config.yaml
qk_norm: true
bias: "none"
optimizer: "muon_variant"
decay_fraction: 0.777
Each number is 128 + 24 x the weight over its row's rms, rounded and kept within 0 to 255. Layers, rows and columns count from 0. The size above them is the row's rms in percent of the matrix's.

# layer 8 MLP gate, 2048x768, rms 0.0734, rows 566-574, columns 256-383
size [103  97  93  96 105 100  93  95 103]
[[158 140 137 119 103 131 119 149 122 139 165 138 162 156 133 107  90 151 168 135 147 128 122 155 111  68 137 136 132 129 156 120 121 160 118 155 200 103  96 147 148 100 154 123 111 135 131 123 111 112 111 110 163 127 137 121 149 142 147 181 103 138 126  84 107 114 136 106 116 142 108 106 112 134 115 143 138 136 123 121  98 128 138 121 131 122 139 123 111 146 120 113 119 113 122 111 180 167 153 197 111 131 147 112 153 136 151 147 114 128  78 128 119 159 199 122 167 172 134 119 141 128 140 102 148 117 128 162]
 [126 168 109 121 135 146 103  93 133 172 149 118 123 151  99 164 113 139 140 106 134 135  86 139  80 138 129 161 131 121 141 157 133 122 180 109  73 129 117 139 137 102 136  82 108 150 117 137  94 114 121 129  83 143 135 120 122  85 107 110 128 130 115 138 128 134 130 144 106 135  98 129 118 115 171  85  96 126 106 116 118 127 137  85 140 125 121 136 146  94 103 112 110 114  88 119 132 155 137 142  96 142  91 133 145 113 104 138 121 110 127 138 124 138 169 126 143 159  82 136 156 115 122 151 138 112 122 143]
 [139 120 124 100 126 144 129 185 141 121 148 110 112 158 124 107  87 120 108 161 128  85 104 139 129 136 131 123  63 157 137 138 119 135 169 122 119 144 106 146 128 128 129 113 174 114 174 111 136 126  80 141 156 147 148  93 111 133 123 150 166  61 173 110 130 108 117 164 124 108 158  98 141 128 104 102  99 142 152 113 128 114 100 101 130  96 129 160  90 163 174 132 144 150 126 126  95 118 116 149 121 111 132 110  94 117 112 127 141 138 164 102 124 167  94 144 149 181  86  89  98 106 145  97 148 153 118 133]
 [100 106 138 127 147 135  96 123 121 155 110  86 139 135  89  67 154 118 120 146  90 130 115 169 165 150  95 110  81 108 101 112 143 131  99 152  90 151 108 127 133 121 122 110 129  82  95 109 150 170 158 120 107 129 153 120 122 142 101  89 187 100 126 139 116 113 121 144 135 130  94  91 159  96 107 117 153 160 129 104 115 105 116 155 117  74 113 129 142 133 112 142 161 138 108 133 162 110 114  89  92 132 106 120 141 141 113 132  88 139 129 132  97 104 159 129 127 163 158 102 119 142 130 120 154 102 120 151]
 [103 107 107 117 130 140  93 161 137 140 133 115 120 121 134 122  93 139 105 102 135 110 134 163  82 132 156 133 154  95 108 147 128 129 147 133 161 139 137 105 153 140  66 106 103 129 161 107 132 122 139 105 150 124 132 100 148 105 130 111 153 122 136 113 176 146 104 125 133 148 156 121 143 152 146 117 129  97 118 158 125 118 128 125 135 157 155 158 131 143 122 197 150 142 147 131 111 125  90 121 153 173 119 198 129 122 139  95 150 116 132 129  79 160 122 127 154 132 138 177 114 132 144 148 119 107 130 123]
 [113 138 166 107 122 136 126 124 110 161 119  92  98 119 104 154 158 117 141 138 188 149 187 162 125 122 160  71 122 130 123 121 123  91 135 135 131 125 123 138 128 145 133 161 133 116 100 123 105 124 167 159 112 110  96 147 128  76  93 108 137 139 176 128 140 121 111 150 123 124 109 122 123  96 121 134 112 127 155 104 135 127 157 143 162 108  99 125 142 169 167 120 123  85 141 145 137 129 112 105 206 120 172 132  94 169 127 169  98 155  64 122 139 104 132 182 104 118 160 105  78 126 136 122 186 127  99 120]
 [123 124 121 132 175 198 153 131 122 136 139 124 105 132 144 127 117  92  80 133 138 150 181 146 116 133 126 124 120 211 141 125 144  98 173 123 152 131  94 154 132 135 133  87 119 114  98 123 143 104 146 114  93 138 153 131  94 126 167 112 173 129  80 156 134 142 111 130 170 125 125 132 107 126 122 105 148 121  89  58 105 138 128 114 131 154 130 101 104 176 154 147 132  90 108 128 127 157 131  86 128 141  62 119 115 137  95 129 118 137 121 144  76 142  96 100 116 174 138 136 121 158 170  95 133 129 137 140]
 [ 88 169 102 123 124 186 105 112 107 145  88 100 134 135 123  98 147 135 148 140 117 117 134 112  72 106 130 121 135 110 153 147 180 167 148 125 132 149 158 141 126 152 137 124 129 105 159 118 120 111 111 104 124 106 144 115 144 107 112 139 147 112 120 156 112 121 139 100 132  89 119 148 147  91 124 112 168 123 112 119 153 155 148 157 102 125 140 161 128 134 133  97 104 134 147 141 127  80  99 115 139 146 125  79 122 123 129 149  72 170 104 173 138 157 116 134 136 118 136 134 155 126 119 148  99 152 129  75]
 [ 99 123 116 142 134  99 127 125 114 162 130 136 129  99 113 114 122 110 103 139 118 134 148 111 129 128 128 108 147 120 125 154 130 151 139 121 106 155 129 129  82 125 106 115  80 106 134 118 131 152 104 140 127 126 109 148 118 102  93 148 160  75 110 147 127 158 123  90 129 143 133  90 124 170 151 113 142 139 145  82 155  92 122 144 155  95 172  76 124 122 123 111  99 152 114 145 149 140 155 147 116  70 104 119 144  91  99 121 151 108 100  75 156 127 129 149 123 141 161 123  86  86  77  92 125 116  69 121]]
# layer 8 MLP up, 2048x768, rms 0.079, rows 566-573, columns 256-383
size [ 99  94  92  95 102 102  91  96]
[[129 137 125 129 132 115 128  79 142 126  65 123 120 128 130 115 183 131  78 123 126 147 117  93 130 107  79 134 136 139  72 129 142  94 115 114  98 133 112 111 110 169 133 142 113 121 103 140 122 112 113 121 171 100 138 111 141 140 110 144 166 112 151 157  88 125 149 120 108 154 139 123 128 164 129 117  64  78 171 171 166  59 135 170 141  81 125 150 104 107 122 146 111 117  96 146 111 102 133  95 104 121 160 120  72 121 122 127 116 142 154 132 105 135 165 163 142 124 130 159 129 115  92 148 132 155 123 120]
 [130 145 119 132 106 116 117  93 129 100 148 134 108 147 111 116 142 141 125 114 179 141 163 175 115 144  80 135 100 118 126 132  94 125 109 102 128 155 105 181 100 101 194 141 163 155 133 122 113 113 129  98 144 113 128 106 108 118 120 166 140 139 139 115 119 109 110 138 195 130 144 160  87  97 135 130 150 144 102 175  96 108 168 126  69 122 111  97 131  95  92 124 116  97 113 108  82 101 130 146 134 134 144 105 132 152 152 105 123 116 150 141  95 129 150 101  94 128 126 103 166 110 131 161 135 130 112 131]
 [130 172 125 133 137 179 150 177 144 130 120  78 120 129 132 125 170 125 103 131 140 134 171 185 117 164 147 139 141 130  90 107 119 147 150 110 133 124  90 153 135 111 120 116  96 172 142  85 135 127 106 135  75 108 148 108 161  97 149 114 129 109 126 171 128 122 121 155 118 139 110 119 193 115 140 145 137 134 153  90 146 130 116 119 136 168 127 115 136 106 118 127 140 139 134  94 128 141 124 163 110 131 120 112 110 128 171 127 137 118 140 139  90 116 138 132  63 110 125 142 128 126 137 155 192 148 101 141]
 [133 108 144 133 113 157 119 135 124 127  99 155 100 177 136 101 116 192 118 199  97 163 134  83 108  68 113 145 166 131 128 119  85 113 124 127  89 144 102  86  95 110 132 124 163 140 116 153 110 108 116 130 175  83 148 178 164 181 107 128 153 138 139 106  93 158 135 139 133 108 120 126  97 108 116 150 134  89 159 140 102  92  85 107 148 113 145 106 125 147  93 160 125 114 139 122 108 144  87 132 121 129 126  92 124 100 154 147 171 113 160 124 137  91 100  98 112  88  83  99 142 151 117 139 135 100 148 100]
 [104 101 121 122 124 115 122 109 139 145 172 182 115 161  93 128 164  93 115  83 141  98 148 145 151  87 129 148 119  88 135 128  95 102 128 142  99 134  72 134 128  83 109 102 147 124 121  88 162 137 136 126 143 140 138 119 162 151 130 111 148 118  99 116  85 165 135 146 142 179 124 150 144  92 136 148 110 131  89 131  97 109  95 151  69 139 133 114 160 116 164  96 126 129 109 105 139 120 138 189 124 148 131 154 124 132 147 100 121 118 156 140 105 137 111 122 134  88 182 123 142 119  95 114 136 109 141 114]
 [152 129 103 115 129 125 144 103 169 161 162 150 153 181 122 135 107 103  93 130 121 120 149 133 120 119  94 146 139 136 113 135 130 130 121 146 130 171 121 134 159 106 106  92 159 107 118 133 115 114 123 143 142 177 100 172 156 144 149 109 132 116 122 105 143 126 102  93 121 134 147 133 112 132 100 118 101 146 151  86 107 141 189 105 118 144 141 132 132 105 115 176 160 116 174 113 163 138 114 123 105 141  93 153 125 136 158 144 146 132  99 163 200 176  87 139 121 129 113 160 165 135 145 165 111 144 132 164]
 [108 111 109 135 131 135 150 126 120 148 138 137 132  96 121 154 114 151 100 114 117 156 167 104 155 166 130 162 145 145 167  92 131  95 167 117 108 115 127 109 136 128 126 135 141 104 141  69 112 126 119 136 111  90 140 127 175 110  95 115 125 103 105 163 105 129 121 133 157 140 102 128 112 166 132 135 117 149 149 122 140 133 164 132 135 174 117  69 123 139 150 153 125 117 122 156 156 146 144 143 139  88 102 123 117 165 128 165 170 150 125 135 126 123 110 142  98 127 116 199 119 132 168 125 115 148 156 130]
 [149 140 167 159 121 103 105 150 143 122 134 169 130 111 150 129 121 142 122 111 119 133 129 117 127 138 100 148 127 143 115 151 102 120 118 139 119 124 139 144 130 130 128 142 143 129 154 161 150 133 125 129 139 114 116 128 101  90 106 125 178 145 148 121 193 157 107 159 142 137 147 109  95 156  81 116 155  88 175 106 151 112 108 152 113 109 157  72  61 121 118 125 102 136 121 125 136  99 145 136  95 165 134 184 122 187 127 125 103 105 132 114 151  88 166 113 153 129 142 138 174 175 102 111 121 117 138 174]]
# layer 8 MLP down (transposed), 2048x768, rms 0.136, rows 566-573, columns 256-383
size [ 99  95  95  97 105  99  94 102]
[[148 164 134 160 110 144 122 118 133 116  84  96 161 125 142 143 132 135 111 120 107 109  92 112 129 121 143  94 152 115  94  89 124 150 159  48  98  88 126 142 110 101 102 147 120 147 150 130 144 148 142 152 139 104 136 110 129  94  98 170 110 122 152 150 159 112 100 160 129  97 114 135 113 131 163 147 137 151 111 187 134 164 128 121 153 107 125 176  74 150 155 160 132 100 109 148 117 121  93  71 128  99 128 172 116 147  94 146 147 138  87 118 122 131 127 157 112 102 184 143 128 122 134 121 144 153 163 106]
 [150 132 148 131 126  97 107 168 122 149  90 118 119 126 117 137 120 150 161 127 104 150 121 122 139  93  90 123 155 112 144 132 185 150 141 105 170 137 119 107 170 114 123 117 103 118 117 133 123 118 118 123 110  92 128 148 129 105 156 138 149  98 119 167  97 100 106 154 101 109 147 120 148 129 120 112 144 155 147 118  82 112 136 109 111 131 127 104 134 141 106 151 107 138 119 155 170 107 143 118  99 110 155 174 139 119  99 154 170  96 141 131 150 116 123 130 127 147 101  95 125 110  87 140 112 118 133  95]
 [151 105 113 164 128  97 130 133 142 103 150 141 110 107 136 115 129 162 102  93 128 114  98 139 120 147 138 150 127 159 186 144 174 149 159 105 137 111 157 137 111 137 136 188 109 106 139 148  90 114 143 146 146 146 109 118 145 125  77 135 120 135 142 133 163 125 138 144 147  67 141 116 121 131 120 154 134 131 122 110 100  96 158  93 160 141  78  94  95 139 137 131 109 141 139 148 102 132 155 103  93 135 139 120 120 125  87 115  96 147 115 123 127 123 163 118 139 182 124 145 157 167 120 158 118 106 113 134]
 [ 98  77 113 171 114 124 100  93 156 148 138 120 134 116  87 164 169 145 129 116 165  95 151 140 138 140 142 130 144 115 108  93 126 138 106 116 144 142 120 104  96 126 145 150 149 136 140 142 164 115 104 124 158 121 152 129 120 127 121  92 121 117 140 111 113 165  92  84 104 156  87 129  99 149 117 128 106 116 148 122 131 172 120 133 126 164 174 160 173 115 146 133 143 151 126 137 140 153  98 133 131 118 124  94 146  97 163 142 121 104  91 110 157 182 147 172 154 123 117 108 156  94  88 113 108 116 187 151]
 [ 88 106 143 125 154 137 108 106 125 139 120 118 111 142 114 119 120  82 132 127 126 122 110 104 143 104 129 155 135 144 138  93 122 137 156 134 113 160 154 124 140 153 152 155 137 161 109 130 120 136 152 153  95 142  95 123 105 152 136 155 113 133 153 159 140 154 118 126 109 141 156  99 130  86 125 110 165  82 163 145 100 160 121 132 103 182 130 125  69 147  94 127 157 141 171 122 150 172 101  92 112 138  82 144 143 174 123 111 171 128 117 130  95 127 113 135 187 141 134 181 123 128 134 132 106 142 159 114]
 [124 112 134 116 144 142  80 116 163 118 132 119 113  86 132 162 153 141 111 130 135 148 141 107  84 150 153 133 134 144 118  88  88 102 132 152  92  84  94  95 131 126  96 143 162 110 138 113 138 123 127 111 132 108 131 155 155 177 142 133 111 122 130 148 134 111 160 196 146 120 103 153 136 144 128 118 141 135 136  96 142 120 135 132 108 117 123  80 168 124  93 126 131 105 125 134 139 143  57 127 133 147 142 156 147 135 113  84 131 139 120 112 120 103 120 125 169 116 143  77 123 132 117  97  96 122 147 117]
 [ 99 115 151 116 145 121  90 141 124 129 113 192 124 100 132 114 131  99 130  91 129 156  98  65 139 129 150 139 113 120 140 109 147 123 142 155 120  95 104 120 172 169 132  96 127  90 143 115 112 131 172 145 167 147 105 175 145 106 145 108 145 133  90 104 165 117 121 115 126 104 110  99 129 112 142 125 113 134  80 107 166 129 134  91 121 151 133 157  66  95 102 129 133 122 112 118 136 146 141 116 105 130 115 105 130 142 159  91 131 130 108 134 118 161 124 127 144 167 171 150 118 143 126  92 135 117 153 136]
 [104 114 102 113  51 116 113 110  95 142 153 154 116 140 122 159 103 145 132  88 134 125 174 120 139 152 143 110 110 134 111  86 132 121 128 137 126 157 145 116 133 109 115 152 136 147 127 125 124  89 114 145 138 102 137 170 100 118 111 150 120 136 114 114 178 119  62 147 135 127 121 118 143 101 148 125 166 140 125  83 131 135 107 119 100 140  93 109 133 115 116  95 142 174 147 112  85 110  84 114 127 159 138 155 157 124 136  94 163 144 131  89  92 119 148 129 138 121 138  81 120 130 113 165 132  88 139 139]]